Each number is 128 + 24 x the weight over its row's rms, rounded and kept within 0 to 255. Layers, rows and columns count from 0. Numbers have three digits each. The size before them is the row's rms in percent of the matrix's.

# v: layer 12 attention value, 192x96, rms 0.101, rows 79-143, columns 48-95
# o: layer 12 attention output (transposed), 192x96, rms 0.106, rows 79-142, columns 48-95
# q: layer 12 attention query, 192x96, rms 0.104, rows 96-159, columns 48-95
# k: layer 12 attention key, 192x96, rms 0.102, rows 96-159, columns 48-95
v79 104:105115108125142116147167149113152151144155128134109151144146099121135136170088174106159124131127148157109165143124128091083159126126140097121150
o79 102:111116148118140113126124163102120136123173095095152138194121157126129135154122187094152098130175161143137158120148130132121136130094137059140152
v80 095:158200125054126133123144125141096129107122128134131110145175165149130111151157122158120147126134148147126118110140135072126134161149137143121114
o80 092:096186134090137176157130143141112113100083096140135083138138143097130139080118161151119142139136145124119144089123127132153108170135136073145117
v81 109:150171139140101113140190103117091114134125160141133161121144131112126123152095145138127145122153107143089114167123074086147103124117129149142196
o81 108:114135121160096123155148157137120114138163100107135115133135161169125143122143146150172098120155131134177141117125107145157111131135193068122148
v82 089:127063112123150125142158169077153120143159133139170144153100083074145123134127150137133153129150166131111124160114099154129139131076128138119118
o82 088:140086133108137120116147134105134150130133116090134124149128112145128093164132142122158151166133174157138134111198093100127140084123144132121133
v83 101:181166097134120130129112101127126123111146171140177106100159123129110160129102112129104114145148114117115163085157085153135122147150136115192112
o83 104:122122135129121161131120104178114114154117178135142122120159146120111111100138131115117156105159072115094110100175112149110091138120162098153144
v84 102:178187111144114134149151103128094126139110104118172132125122151129127106153156140104114101118162165120149110150119118115108171171116141185153151
o84 101:121117109158088112153146106182118144139120135130124097102131167098137129114140150106113091159174104167165130159153143129167111122142132108158137
v85 112:118108135103131153130141130142132133114111096105109117139113110134151086125127112157128138135138140103166106143125191151136148099146125109084068
o85 107:155149148110145133141140119113148144081089134150114157129104086122135100163098096130078149126095124129133120142084142104137159130117061199106066
v86 085:128177113122090135163125129115077146133084116134163122116081114111152128164130135132136169122131141112145113100149120130135142116099125142171134
o86 086:146128161140092159154140108150134153118111140161142134130122144131103150127118159082111120111130054149097106144203149120162117147133134133162159
v87 102:126175174084090122140101094148115103135128122064126111109138169140133112157180125121144138139127176107137117097120143105162166139130104131129112
o87 098:124118132158087182124127088171109072144105144173144119080126148093138146103128164163098131134146155130118129120163138135161117134143087148135111
v88 091:126146078078133131115157170129067155151115150120158113136110106127111062176113142135127118145141101139111155157125139112110126127118118146148126
o88 091:138152096169149111171139209136126124133141128137183094156142132138124100139126115117135113146119112157181139128165146122125109116107164095117092
v89 097:164144090147120131113127087150093125140153193088093136128139107136148111101155153148122128122162112112133176103126088117122129150135139130187079
o89 097:098101126153153154144127101175145101131110127143126134122145109148142109121126157119116164142127099162110136105130125155132136134140160081172111
v90 106:094096127105172122118126152115125123152083155087160131119101087118100117152124108143138167142095115128167149130123109174117115088132089112118092
o90 107:180140133154154149099118092121129134134143144137153163117133086155127097159135082152109155157080172122152126143198137106101118092120091175117112
v91 102:060100098107150139166127166133135164126088118146110119144095126072098110133127112130121127146094135101147147148128173165114157103118122105170104
o91 101:134114133113117113147139149102142171111141150171131145146115096120125100148150106145090118148102149168105111135139156088131177121131089188139100
v92 091:154143112152149133148117124140153135119193136143177127133126142112117109107115119098087107107131143094114153140125124147127090099153108142119144
o92 090:110121100136138108122118085138147166113143144098163130117117108128165114130127087084153117153150114165133105146061134138076082122149141122112136
v93 091:106114126145128134099115095164130124118098125086135138101125143140152104114111120101086128134130142084155171133131157154100108114166099138081102
o93 094:109159136159114138154133066124138150108102157178107172100097117100163097135139077114098124126102114152124122173104128168132099110170063167091116
v94 094:111116113120134103138108147095134104081105134077127138119138176109156112113125105141107175141123136111097104115127124168111166121119094101092119
o94 095:079160129104114095093134125102135127130115157144146143112097099111137145160136119155114130099130164146167132125202105145134164127126116164094127
v95 107:127115119182098124131166120127166134137156142171159117127139133091131108121092149151120143129182122119139134155131125121126157128132077109120130
o95 105:148148123120115067096147087135143134135104129091147154082138102119125153182143107135129144125179102114155156166125120128135157133130168187095148
q96 078:166165149178133108134133153120099107192157148098112150149101135131142127125110089134120131131146113132177127112141150081104136097148131118100124
k96 073:134120127115162092154125116114140129115139074145125112137091095088124117146113148109122129151116157133160108141175138107152163154077122112098097
q97 062:116149140083131139145103073103123122107109127139115153104138109130152161112115115129096138136146108138120105131125140150119106138132139102146144
k97 065:091159161111112097172124108160137142098106147147140120135088166112132127101140172092174152115114120164088133183151097111148131160096117122134157
q98 085:142089132187148125127143168148124145131125155134104105162133130157062101105137084126129124139083165120137100121153118116126126118131144161120158
k98 080:135125104124131109121127133111126135145158118088153109157088080117133096162101100141126119121104145108160169136106117114117174109166135147073117
q99 081:159120148161122121150126156139113104196152118083137152163097111177129109114131095137114150153124145125166147121146143125115160102129142179109094
k99 085:147150098148126082107125087127176135146162112128159131145137115112143088126091171077154157112125132115143108169137089113117135148098131123124071
q100 091:100169111072107124146122096100158137109116127164157127081136115078153172135110153131099120119146102147092110150098116129129093135121104108154121
k100 069:158142143126117187140112148131100087103117116136110118103144150148137175148156103142110126112150098172097133105125151132151114129140114100177199
q101 076:132100108152130099167160154139166150163094141139077138174120168153103111087149168107139112113120139143125087122147122132137140112130120125102129
k101 096:122140138127128090106137114093100162168159149113159155138095071137149104163101112152109111143111124103152175186101110111112181131124122142086106
q102 102:149102127157120115128129152157143130157136145139108096173100165179116096103143115141142123128103142118156125099149125109148146106128150155106148
k102 072:123109119104147082138170119131148181144174168117126157146112108148159120116119111136132083113129141116099123169125122127105141124118133148119094
q103 092:113136120132100151100114135088103101106173132149188166100130062134136146171142101160111119123115125136151166114094103106115135128136110110135143
k103 121:153123139146127178137120117142114079082087106113096103114165174109106192140159150097130129117160105152107126098147139116134103124128134101174177
q104 097:128126125135130092145125139161146181132099140131062081125116178122143102090107154110133146148101118110095097138166139174146113121119124143133115
k104 112:130106128105157078115143168115126184158157181127127156142084105159145118106118133154114095128121159115116119147092123130138136098087100124108072
q105 107:140093136143156165141139128172164137104113113115147112169172157141090118137159112109116101099138142098138137078151147116129124108151138133127146
k105 070:108132164099134095159152176090143109142124129157116157129096133161163122160155131150119114147108130111127164156080095115159128155117156128138106
q106 140:169111142155140122149111117142145153128122136115127115179129163145103129090147120099135133166122112102161105109186152069140161112129143147118130
k106 067:129118140115122024154125137121137167123165162130139143145105081130135123133101070129127125144089119138126168159154117147124133119121130142140100
q107 085:140137151122117148105116165090119093138151137146178132148135072177096122138148108169126125088119139123145157094065123118117119135136142124118120
k107 133:139141127135112201126118103140124072074104077127121109113174148118101151145149117121120169113143105120116139094120139122135122147161136117151162
q108 104:134100150155138087146136102165157182125111160144077145116133180119156110084110109117132101169123147124139101145187139137137137121117113160132109
k108 080:112130142098155082116138178095124157150146172159133142129109089154151134132129116168110117124094130152096140138047137147154123117115095099141135
q109 080:099128120112122160124137143136141106115145129179135089160139105177108073166138152129155107117093153152130126138086137132152146149111141146160122
k109 122:092141158112110186118117151096140086099094069125107100130150135142098164149168137133106139117150114126118151132103129129110129151136081116151127
q110 087:120132102095125112170121120124129115137120136156124081110118154110167101100157172170194146111126164118115156162115144120134123177109137098136138
k110 084:125097111161150138081120135120133107142105140084165179104122173154108133084147131127113131100157113121112074098082147120130129127123129100100111
q111 086:090114124107066141142105135134142099087115140123104127173106114162140106127153121133106153150098109128129117129123187132135112131149098150145066
k111 090:149114154155157158133124178105140152110155150140141125180142071148144140112161115176101129152138179065118117122156120144140140144139137152109119
q112 088:108141151142129117155146156142125065133135104140177110175124121123100128154109112108122106115126112154129169135135140154150149120141167119140129
k112 090:118129110118140137113150149095151100120151117098089133119156133112074141161137116114116161101130186103133150076130107069160143130129171122126085
q113 081:148163150086076156138161122135090141128121119152114162103141162169118096080105099139087130105152136129133094136124171118113138090081148112116109
k113 083:143122075129110167131173109157164105139093107132149130107123118095149078119121120131117172100084146141131165161103114145141122150137116173141097
q114 089:108078151143113135083156130142124129140123151151146142125146132146080141116135093088142103130104121137101129122120092104114127149128090163104149
k114 089:153134072129128105127133150121121141127123115145119128137146103127136086138098143115096134143131152093165155111071151139105175150172108137143157
q115 089:143116090102135098126149118163103159112132130126093120101149143107160172081117095108086163112109131117107084121133137149124100144120079107131112
k115 091:092116148137125122158136143123139149120144179157125201095119130128155112118143146142128122106104178126077149165087119167142130106116123137118136
q116 074:146113169154128148123116128059144144137126139109155126164101105101142091130137120140120113124134150143153139135112120116149188117145132137102152
k116 074:152131123181106144109138140129115125098084124122134170140132106128129107113093091126134101116120116115165147084129144129102115135161143139102121
q117 089:118114111144105105157117202094122108137145151114112134179110094141094109135114123150113119120086107148159136130115131143107150114121112115139119
k117 092:181126129093182140172133101125095151126150111097104090162147079115117135170159077135148117090162108121103155084132151123126134141170130117127168
q118 076:101153138113121155103134091176164128106110095126156125106134161110098143140115148089133118144164149113143113089156119082133134170121123153143130
k118 080:107128141094076085093106134140133127141100146144125155148141099156138150132111122079150156158101137096147147162087100120101144128149109138100098
q119 092:131143123116128136161109151093128103158154089153140110197094106158096124166139129104157165160129108092148128137102141127128141172140153113108122
k119 094:135110138150110151145125094139135131094132117094133137144180166140093132141146123103136110140143136118144170103219128101150143114146134138139117
q120 080:114157127120088130145136103151131124111157152150151139132154102102100139090122101126135138138127114135123115128121168143114121069126179098170078
k120 082:170116143101117145141113136109137112135110197127149118122115117078140085152122129155130093092089124115126108098107133133131152172107126124164113
q121 081:141113156104115130118121098136152104085109072134124137131127107106108108140165170118104146168128145123127143147134135086147138119103098148122086
k121 081:126111151127159107140133128138147121158134132157085142146167111126110136159132095181121152127087134110130133137134131124143169086100101154109112
q122 094:135122116126121144125102078140128140084122133140149120120168144113111187091145110149099125137182104141131137101115140084121125102148127124121139
k122 094:091175138168122143151140143144110125120142166143104104137128131107153096096124106119130172130103120120107116163125101139096132134108179143132137
q123 072:145162112141059120099098141128060090146113102094132118126100122163114098110120136114102154114105122139158167109137129136142121170123118135118126
k123 077:178136115143145122066098094162127101096144105110139138128121089131116173104135133105118139118134156119110090100139067118133130139162115128140127
q124 085:164120141166119167090142125144115135151125140115092106077170122112100134116101132061149117111153139152100125091134113091091140132145113167154151
k124 090:137154074128063089145070078113131130106102076125168137140121111117124108120121175099135117162118125117125163155093108101067129158107112122137120
q125 084:123117152144122103101164093085092191126125107108132128089110122119130140147137160131155151173153141097113130106100088134131109090119161130094139
k125 091:170143104159127135109124128126086145140108098155115108115110146129158124103072129150141124113142092139158100120121155129103125147108132107151129
q126 091:135120112163112149123177115162123123115104081135081139125102154125072136156154131109120142131136117135164146130120137111092154121168131157130149
k126 092:131135165154115127103111118098147119180120108110106139175139069157098113140099169121130163154105119127094204147133115113111156141128120166096147
q127 074:103128082111152088145143119179109109130101139125108125100130144079083145103131132123128180108122136120089126081117123133139093120138122121135125
k127 079:126103134131138129093090118109155132123161146112094163133107124154150115119097161099150077108127160118064127143091124122170153134098106122099094
v96 104:134100181134154127163148116186144136115108125131130128140119131125152131124135097129141091141108159145105135149114154127157114105173118169110107
o96 103:117142144142143126131181129136134090131110073138109165135136149108150136152131197136115119112175141157138172135156110148130132130123120085115183
v97 095:109152114085122132131131135191124119139115134117133183122146106102135117139107152143164090123124117143164112130131111119147105118131107104183111
o97 093:171108135165139101140095128144116107151125120106092117127141119198038108155165120106131145107100110104091138096122146103125106153151149124156101
v98 077:159101104140128129126124141103168148100138120125139104138143152160087136141125120100083144125121085127112129089126104153081136157108139129170146
o98 075:122137100114124164127109152114075179123149141122123122162128093131123116110130139135128170194126128158147137136133092144092094113111096161140126
v99 081:138124132127143137108144114065075144115125133133119140114159114104115174118111106169127131148154076124124109097119143114110128094109133154130150
o99 083:164146122146109170131102140080073148118170140117084088136123126136139112120142113133130147195072107142159169180154129118130160135107129158136124
v100 091:141147146162137130127105080112114137170131144096092115128104127164092141102154117096128108147133154135175167123112126093143114115102140158111139
o100 090:109142144100151117128163122133132132140117141122112131089098171092142140116108098148134149125097170143107106142180129118200113125100157133173145
v101 081:155120105160096131144131116153148128132158131155116168120155098152130140130108093110146137146129091120140110074126159120126149100124101163071131
o101 084:119170146116095171110141106128082116148143113111136100135168136077150177118110162133143135126130091139115122126093101169149136157147110110122121
v102 083:150154114111113116161093092155083139132118114118118108105116085141153113131093116117172128131118146144117142159103142153123132130137131163144130
o102 083:148117154113169078124160132133135110164124133140104114088152156142144144069114114142149130111096134135078123144118128119169123117098144091123087
v103 097:122143121096128135131156097079110142136101138111111122105119166110091129125118154110138148146135142107112145154111105115093134113112118104140149
o103 097:145102111152159158137092125099141123107154166148111128096127116193123078096147078111125109154076148119131131115117142115170144114102141147142132
v104 101:099151103110083120114110160104115128163136136109110125101114110157124164127116124145116148106117126098131117106128120153110139122086107072123151
o104 102:167113128089117108107107130113121129148141156122121110104121102144095133109115090131155130169113111083119123111137138119125131117133150182133056
v105 093:124123142122121132121118120101090128130178123110116116145115138077165149120169116182146096134121157140097115172135113085158105099146145149121144
o105 092:123127136164140121167118131103159122105142118142099150154112170104110106126142122151137100113079188102168164133156147104137155126110144108136143
v106 084:136100144125155160097130097139111152136153155139116139117165107098146154123054129139112129158117112086092096086136173126090114078116159109149101
o106 091:131095142084128156127131159075097148126144127147085090135100104157139126130136124189078133160073094130163136160101128118165123136138132114137126
v107 087:158072160172148152144139173137195135129127125166132155138141144135148126104108112102114078128117163105153082078152146100146132103139144136111125
o107 090:119106160122110175110131112115095192127123091085071122189101145083142133149135146119097147141137112165137146157152116132143103132148123119126136
v108 112:100095178158153140114129099106130141123080107115137110113160092132087159142118113090170116162151105107175143089120136098127123104119113105134144
o108 113:133167134156108139139133139090095130126138133132082145110119142115150123149167154107102185171123057140138168146179117146103139126118151151129139
v109 095:091089130101119133150092144154127140111137101103143109113131108101157136158098120199187141156092149187126119136127153139133118148131167133104120
o109 098:133154120140089085156101137128117100150079103168084133142147142102128116145160135188090119102130163123121131120131123099101148155145176119119110
v110 093:088171149180123131150103161124105132128199176132163191165125126152106131116158116128138132148117114128134133112129107140142131155118113140131103
o110 091:140140110129125154114108111097073128137114119149143095148109164125082154132145173089144098178115106105157126145164140106135139130156133126176138
v111 086:156093110146142140154114164103154120147102119130144066124132089116116173135078085122156104142127148106125086102119128152126163147127097155121120
o111 087:146132125159106129106125138099094155134122123098097134170117127078172159147119186112132183182160134161171149185115087124095132095116156099129142
v112 087:160138090156133136115151103094138126111108130188127116128130144107129146127109148109090116127124126113153142152139186119097143161098119122135125
o112 088:134141093119145146136146134123112147133145177086133116140090124133162127144089161132146131109116123162185136123124105102168169101115127114113161
v113 091:115141126119092120160136143139122100120141150114130126129102139122094128116178156153153143119157097148127137162121094106155157149125099115073167
o113 090:152164098173091147166065106139125078104110109152150141124155157095120123119175129096179102107152162103131112104099157132099167136113103147118140
v114 092:144150102108093133160094084126109094106100121112124138115128133113112125133119111127121137148110066113168124088144165136118152147105109146157155
o114 091:141149111108134158150133126131106140129105176110104065125146111116134163099132154124109117125099099137086085118080150105152161130144116149139134
v115 089:106124167109193139141160098142148139101092146117130170136163095140072136133100128108141126157118103130097165105126116122139131118136090131152114
o115 088:107148148126140177136132142098121126145138112129132126139144120168120102152171166101114153166148090129113158158135129159112103107118152124149181
v116 096:134133106112145126129148183093089109138097127087136141146130142140170143122178103173108111122115119150112107090147079124164077104138134110135124
o116 099:151131125141119123106119156111141164101128136104117134166152105133078104156139094096137106126129160113122163110145136147078160143118119204156107
v117 088:163102082102133124148125124184146106126112123161110084152147120090156118130104201109114110102096117103130134122152102121115110154129145142164149
o117 091:132112098133158148143141155131142173135129136096090123175126097146121133102115136135148135079098120106149105137089162108117126121152121087109100
v118 104:140125103098128135168132135166156128104123154148122135146148089123156119123138170108141111125128136110118175155147129121157105173164120097191110
o118 103:108109151104148132150126152125131120155151130152141136155144137137083113152137171119144108093152105101122122081125134122096145128143126044108135
v119 079:129160112099152129141124131118109122109107168081115139142113154106136096122188172181102136113141136146116168165137110139128129180095149116113112
o119 083:132116095093148087131125145163161101094110154151167147115140125143098097148147103146135103098151196108097087056139148119136144135112116150133142
v120 094:161143132105194126140097134100107117099103121152158106143090124145101140116114098144137135134188136137142120154106120138123153171167103170154113
o120 091:119112132166123109127127105129117135165139141105123151127109131129159137150112172088150135155170137170152142168134103128088129116119099077110154
v121 103:148126168188134134110151103170153117113144122169149162135152103137112135139110124083151112134118144140138128130103150093143141106136091162146105
o121 107:095139134154122141114157108125116115145147096127138145115100138125143156149134192131138156112173100170146149148086096137140117135136156091132188
v122 084:110118136150163129127110138051109143154161141137125113124156129150114162114139149134130112141150074096146101087116127117100096140116138146141116
o122 084:140147118134114147128117158083070155128156141135105119130101136113115110105128124121120172185077112137160156153203114123102118150133113118147103
v123 095:136116122062121129114119138118127127137132100157137148120117153124124100074106123159136105139121107131130141141120152142083114124162156124165146
o123 092:171103123156130134140102120116115118157123144115106079128138132141138136118162124128088107156101149171141139169129150107125111129149073151143090
v124 096:105124110145118124111127147081149107125116131119113093141103189143071153115148139087120138142159124081190107106138111143109140149118109121108162
o124 102:124144128169086165124113077149105140105115137118130150116114115077133140144111140070106149149127141134163093136141123109109128131151087146109136
v125 094:125115111102145140131157129095094154111160149088085128128145146090131143113123154169117141153136098094046128110131109144107099090143156123103129
o125 092:132106142097138167121119174087132134090128118154118109150134112123136107124152097142110108158077161100141116135128156131143155124103102152145134
v126 097:096142106142110122159094145110129132153116132122092093123141168127128113162142174147107140125159121126161113073145143154092104141098148109123120
o126 098:152141115073098128146149152138109182128116160133108117116121115124115120096116077140107119102101142125082091105162145113122125147129137140149071
v127 093:142137164108155133114101153150149155076115103165141143148114143150076107126116117089142120138175144105153123136126160152132126179140155150131110
o127 092:103122133120131164118125099127111150135148143115115155160129146130141107149141149103118154153163076136140144161148092103151114115159106074112146
q128 070:147121106163173116088111106124081100134140137126151112110120095136121161157128100108173095156115149140144139140109131139132141166141149151125162
k128 067:096107083175096109123142109133103124115125129141127136145112134110122099139101158130119122116129140141112120127127134117128126219168153179123151
q129 059:108137158153098120152088142158143116116111143079091101157081103110166143153099139104085116121166153139118116130146133128095115094154112128123135
k129 065:128151111139114137135110125058105149122162154216121126166129163122126083136143095149099132107147120133116124113122110125157090122148121177116160
q130 068:149139134116092147124139103118107113134095160130127115157114109136146100105141120088096158138118140146094089169171122093114132101156096164106138
k130 069:096143162121141158132094147145135119132150074135110156129125103187105115143157110131109155127153137146167166083115144178137105117107103108134122
q131 070:158159139198208126137100106095128151159112137119089087155132137108130193107139092125154133115145146134113138139113124142119115146105147110125141
k131 071:112115129102154109119154134079142153081134107123157113141159117143106142141094160115096093145132161105147105088152102142113095129143153108110124
q132 081:105128142112083126133140118149113146127092158118087102114127152165136131112110151097115135120138091139104111126156156123107104121180112154127126
k132 069:136110147132165129102137153133181136111129115143087109111130099143104101131109082130115116096126139078128132089121164171096101114136114130135141
q133 064:106129150136134139152117129087141154136112133128060102135117138115116140133112113124177112127135115117151142135141141135092138128136152132108128
k133 076:124126142149120109119165169172140164138125153117127113132146145133131179102103177115131089107116147104130091139118104124126127129121150106095137
q134 071:071107139109092123141109106122123159129119165130097162156119166165154109169129132128127153117146130141122125151143142131100145082159098152084148
k134 071:139153139122103116114174176110144154180111169119083090145104146131111110105124156127117141132112147109107122113115130155159140108099126053105115
q135 088:148142130140169130161110104082151155150115128129138112138124148097127164144121107132189121134104103110153158137125151119160174132110147132116138
k135 081:119139117104137088160120139127099135164126144116112152131119170127134147125141154128131115128112128129142101140124082085147171112081137116109102
q136 078:134140099149099095168117126085096165159116148135147125118085151115105135132135132105179135144126108138139132176126111124154156129120143127140134
k136 095:117138124133133061135136122129125153165107130151102121120123179116109122116107141112145084126116109097149086151132118117110135118132120152081117
q137 092:140129114137152147154085141107129150135159128122156123155124106086123161140108125130173137156129092151123144142141154134128163134119104126137101
k137 063:179132147121135169167139093114110141153139067088163151129156165175143108138128151140136117164156142138160124140123089116118113101092142145128147
q138 090:122109163124134175112161120155160139112116090110113111099148109145138136120122105151089101135097136096096121078083121133147083133119151157145126
k138 128:149145120146126197104111141110113127083132117130119132104142103163133142156112111130128169124140166146105142124118096103083101131149122143144158
q139 127:092132122102095130108136131159123100121116124137122128117152155130123104142149129137100138099133142115102110108115111135129108150127137084126166
k139 083:101153108129113176140148128137126078113134105140165124115132064108146111116121130140119168125089131152063178128085110115160121141149114120160111
q140 121:082149123126122174079150101172091152117105126114106123130131149130121094128124145127155159084123107116154155099088131147109145132136134163122141
k140 125:080078119144135129128123129116115109087090131140116117145122122111111134160104136179139106095117082120074143111097102149159114156117120098137141
q141 105:111119169121131121110130097104134063131157102153146159104128160110126123117152134130120109138135155135183125195132145102085136107144081159100135
k141 104:122136154131120104129107121098113087089125116120158119119117113072116129149084109128156144082110099150077133133107066101124132138123076131111149
q142 118:141118126121110063047084120126128138156178132161129160140097139122152126099135159109161166133133115145124097142153149127123104147138158187141135
k142 128:139113137114159094094106122148089138168118165110136156137127170143112157088126122123135157141158084103151126134116141100098148108135150126104132
q143 135:108134147105086178110095110129144069130078123129128124133127111100110130174161112102102106139119161140128126139132125112127172099130083169114096
k143 128:108161104120083154109129085137123120118124132111151147129134120093101089173125122088097131137151177116174148117148106105107146129130106176107113
q144 123:159105125132129109168097147137126170136114139152113160145146123122128150119116121083116111178148125136112053124158130101089149126169123122149175
k144 119:154161152074126098128122121084095119109102136143103107131111127135166148150113124104148172158124105149081093140133149057103131100128108121101110
q145 133:111113101148116139130130153142161112116152089169100125153121147114091103117158147136137107169130099090143106093115153109153126164175139137103133
k145 129:078089139117116131116141128137155083136119137161095138129142122101114157151136189138129087132121088119142156150104126096138120118093143102133114
q146 129:145125164143121135136127153131185129149139166133111139094129139200089095105148159119118095110136168123099119116151136157140122135092133120129111
k146 122:157128156134150145162135165116117091134126148186077110127179103171133117123122132085119109133104113127110116131149111129133146112142164187113149
q147 125:145132098119117128143089133140124050123120158126171099115087116073119128100138170130131133064129155125106120146142115136111154150177120116155150
k147 125:129155120176123136143129071151109111160106134123122115124134152138138128134109147129144126074139123144131108126161123139143160125160129091129144
q148 124:115130094114195123130136141139099153163161160105116093158125160111093127124114099112174122120124165151137126123186101127136141170146088142122128
k148 121:098118149136154114147135131171066186123113103127101137144116159136072084126139112106131109120130096166128080133155144102096130156127113142108126
q149 124:114150134102139126098141116124141146162091131093134094127112117113059148125149145097103153172126087159136161135138083130102180124124149136134147
k149 121:113187115126110151127160144130082149157134114142122140179136160075149147148101140126133146140179098120161120129128098136085120160131158159102104
q150 132:150107104138119139145147111118149096162157088109193104165173121107111127109164131146117147123119127181113166148134119135125166130088150157143116
k150 126:153136098186135176125108152131100134134134093144176112162131131147108128112141166133131122137126141122115156113191164130127124131113094161164119
q151 131:113124114142127114154144082161143157102116120138063158071137181073143125107127145110093128115124131126097117109123169083097090109112107132143103
k151 124:145137139133150133136106126137153102100091143171123186085116146158160151096124092137084139114134118124137108143122138098085114131090135140136129
q152 131:118129152180129134111134073162142133097060131114131062181125128115125159108141148116127099153120118162101118115180144111135119150127121139152137
k152 125:108180156108136120161122060120109120115104144139151112179150140111129152106134159113093135167112123182124101147154136138105095151137080141155148
q153 129:125136137143148126162102171139161135128136094128121126115108125155155137111145136144116143109148128148120099124066131061153106110114125140090132
k153 126:153097167137115109106147161106179113144140128117129118106127092138143150106158157169116096125144146106112102110055112106141125110097137128122116
q154 129:118157135158140158120098115128120107109141100123152159147195092107157158132092144058128140107177126093118099122141123125095135162136130139104153
k154 127:132134148131166128116128140148112139115130120092168078085139075078117149116119140075139122101145125147097146148152118087134157117144129122149142
q155 138:167140132139106133094093137104123168108147159102120106106135123127143132111141138117137151154164121102130105161138108159106103128143119168094145
k155 135:129091163142116133106110112143099125135110188123140122117100067120131144104100148105137144161152112118107119168153104136096122097157084170136122
q156 131:137151123123117124112182162133106137132151107095109109134122162101089136107105146114116105123197134089141108131124143097128136121101198110173114
k156 128:123108133116081131109161136124091150147104128120104088155115127148113139151141125135159107162150100082109144088121134136125162127122202102142161
q157 129:131110081095101125097161166105129138161112161132121102133107123136152137132171138109146078097136127117093096095088116142127136148132135101110143
k157 133:129119136088130146163156150098119118145140123123164125152115125158128112099092144141127076065134149152142121102116171142156135137102133095122124
q158 128:116115151120171127107085085136095163105134127124153102133150146127124095145111104099113131105100108104123120124129138098168104109174109122162131
k158 125:140125139171148143101095082131103120130147114114158129146142112136126118157153079101169143146135113170104157131079153136130101126127082091143160
q159 134:093119105140147144112116134152156131132113138159145157129112128140132146104136088099123096101121136104156099117140154162166164092131158148138137
k159 127:092139099146107116154119117140138137101096190166179120115135111077144140145144061132129069129114146117134140115153131160145081129125130105127138
v128 105:100139104126088109132142119136109149095102144114127160104112129139102113134156122108165128115154129140150099112113162108140120121105140107092127
o128 103:130156110105162099135082166120136071135100127149119126099104129152148175137130132123144119112097164141136099094141152120108142130104127128134094
v129 105:143122151122080120152149107137102170139117092134158093104084132143167122118118106114129128113103147102129101108123113138109193107173091112129160
o129 107:103137151147121126067157136118105139100158129121131143148122144094118164134118108157100134119140161098135117153103131089105125117135181142131113
v130 114:132142200145149133145121107100137144133102107119129186099166134087092093093158113129124119120166147142108121136139121147122118137180132108152150
o130 116:188095113111155107116146129084095097134125141116102095098126150139129113140109114080126105121130149078161156143145132123100118116124097129091143
v131 105:162142163126089118126120135110088131133117097113122139146092130108192103153171112135161123122125114158135130150116112118186103103134133137112091
o131 108:153075097174146088140091129162130075152112118135158143114138110181123127109119146096113149147085110116113101134137124156144089099153129150093134
v132 113:135100108100155139123143155103114101169148147073130110131153145119163088102159111131143146127118098055124135121138087134115091137128130121075107
o132 113:127147157141133127132096071105072138104121138135130148152166131141116115091125125099141112127157159175143137138124092158138117121196093133155139
v133 111:147125124098143109142140110129125125109123104138096165109152116128139180134110123110134111128107154159114132108117151135084126139157132140159153
o133 108:120139132087139129129133096145163107106157131148085142093146136149145099171151115150096138135153130085106134126148139069167128123103098102128116
v134 117:136137143125123142144139112124091127117114191107129153127119138109131097162147121097112146112132152103113105090139121141137156165157159125112137
o134 120:129136144104140118096060075112128102132156115114111134109110124076143119140107092118108136150074153114163159120175084118058119124140140101136114
v135 113:122136134142156114165133137162122117073161141123109126138122139076156146095102177126141143136099162082121106112126140100084122127114111140120196
o135 112:113126148087130087089175110091116089139129157135157145151153135125136144106126108159141150131156183144113162076184120089145145152150113118141164
v136 119:126126112106129116114135128138120138139135083165137122131063128127128106098136092122079157101108125127123113179134081120138183122128128125129136
o136 122:111149132159121079137140226130122143105115131116163120126131126099167140130098155070158116112122090120119132123148118125121125136114127119122123
v137 110:091160150146096091076171146109127119132132153183152149142093146153096121136149134129137157109152127152116140131135101143104094162116120111132130
o137 109:108111102156173084135114165121142152103111103138083118159118137110138108130121165125124108103093147154105132084119142141164180113113144128130168
v138 114:150132115158135101136166122092100131105128082128125117118132133119138116159117149144088148135110111164146126113112134144131154091088153139090127
o138 115:124122179101131084120149114130140145160120134137112177115120132125110135112116090145106098105116129107135113124104132110103117100144146133145155
v139 116:096082146145105147157076135131174129138146148098141115135129141130166109113123151147158116134120166150145144116141121136135079132181164127111097
o139 121:133118111169120145115151081097133151123141193136123105152141117139099157106112098119154123136127151142161098147106143133129158119130088174106120
v140 101:118129103125149129101142117132107107094133124150132140150127134127099143095112124108133134112113102112120128135117120103197145141143106085095134
o140 105:129145128110142154133111108124119148123148121115132128170127117136164113118154154105142122096113118152101101077116147113102136164121187138163144
v141 106:138116179159113121139091141093104140140129143114146142105155118082095075095162129140174128120133110146092124126130069122128097143099113141117147
o141 108:140119107108147118116160102100109116118103146125099134114106115132123155134115129128120149147174142127165148145181136144075111099165164083126085
v142 113:098127111138171131120114118147098116099108180115139151130149142126114100141163157124109118103126131131129155123136107122085085078173123088140200
o142 112:149103143112160144095133104075122103104143138129054167134114147095155136108128135101122128109128149114126170125105101171139131138165111141123116
v143 109:093141148103165129113110153153103119120132106113133120132138133146164140129121139099166088076115116138123133108139145110161081081138150138110145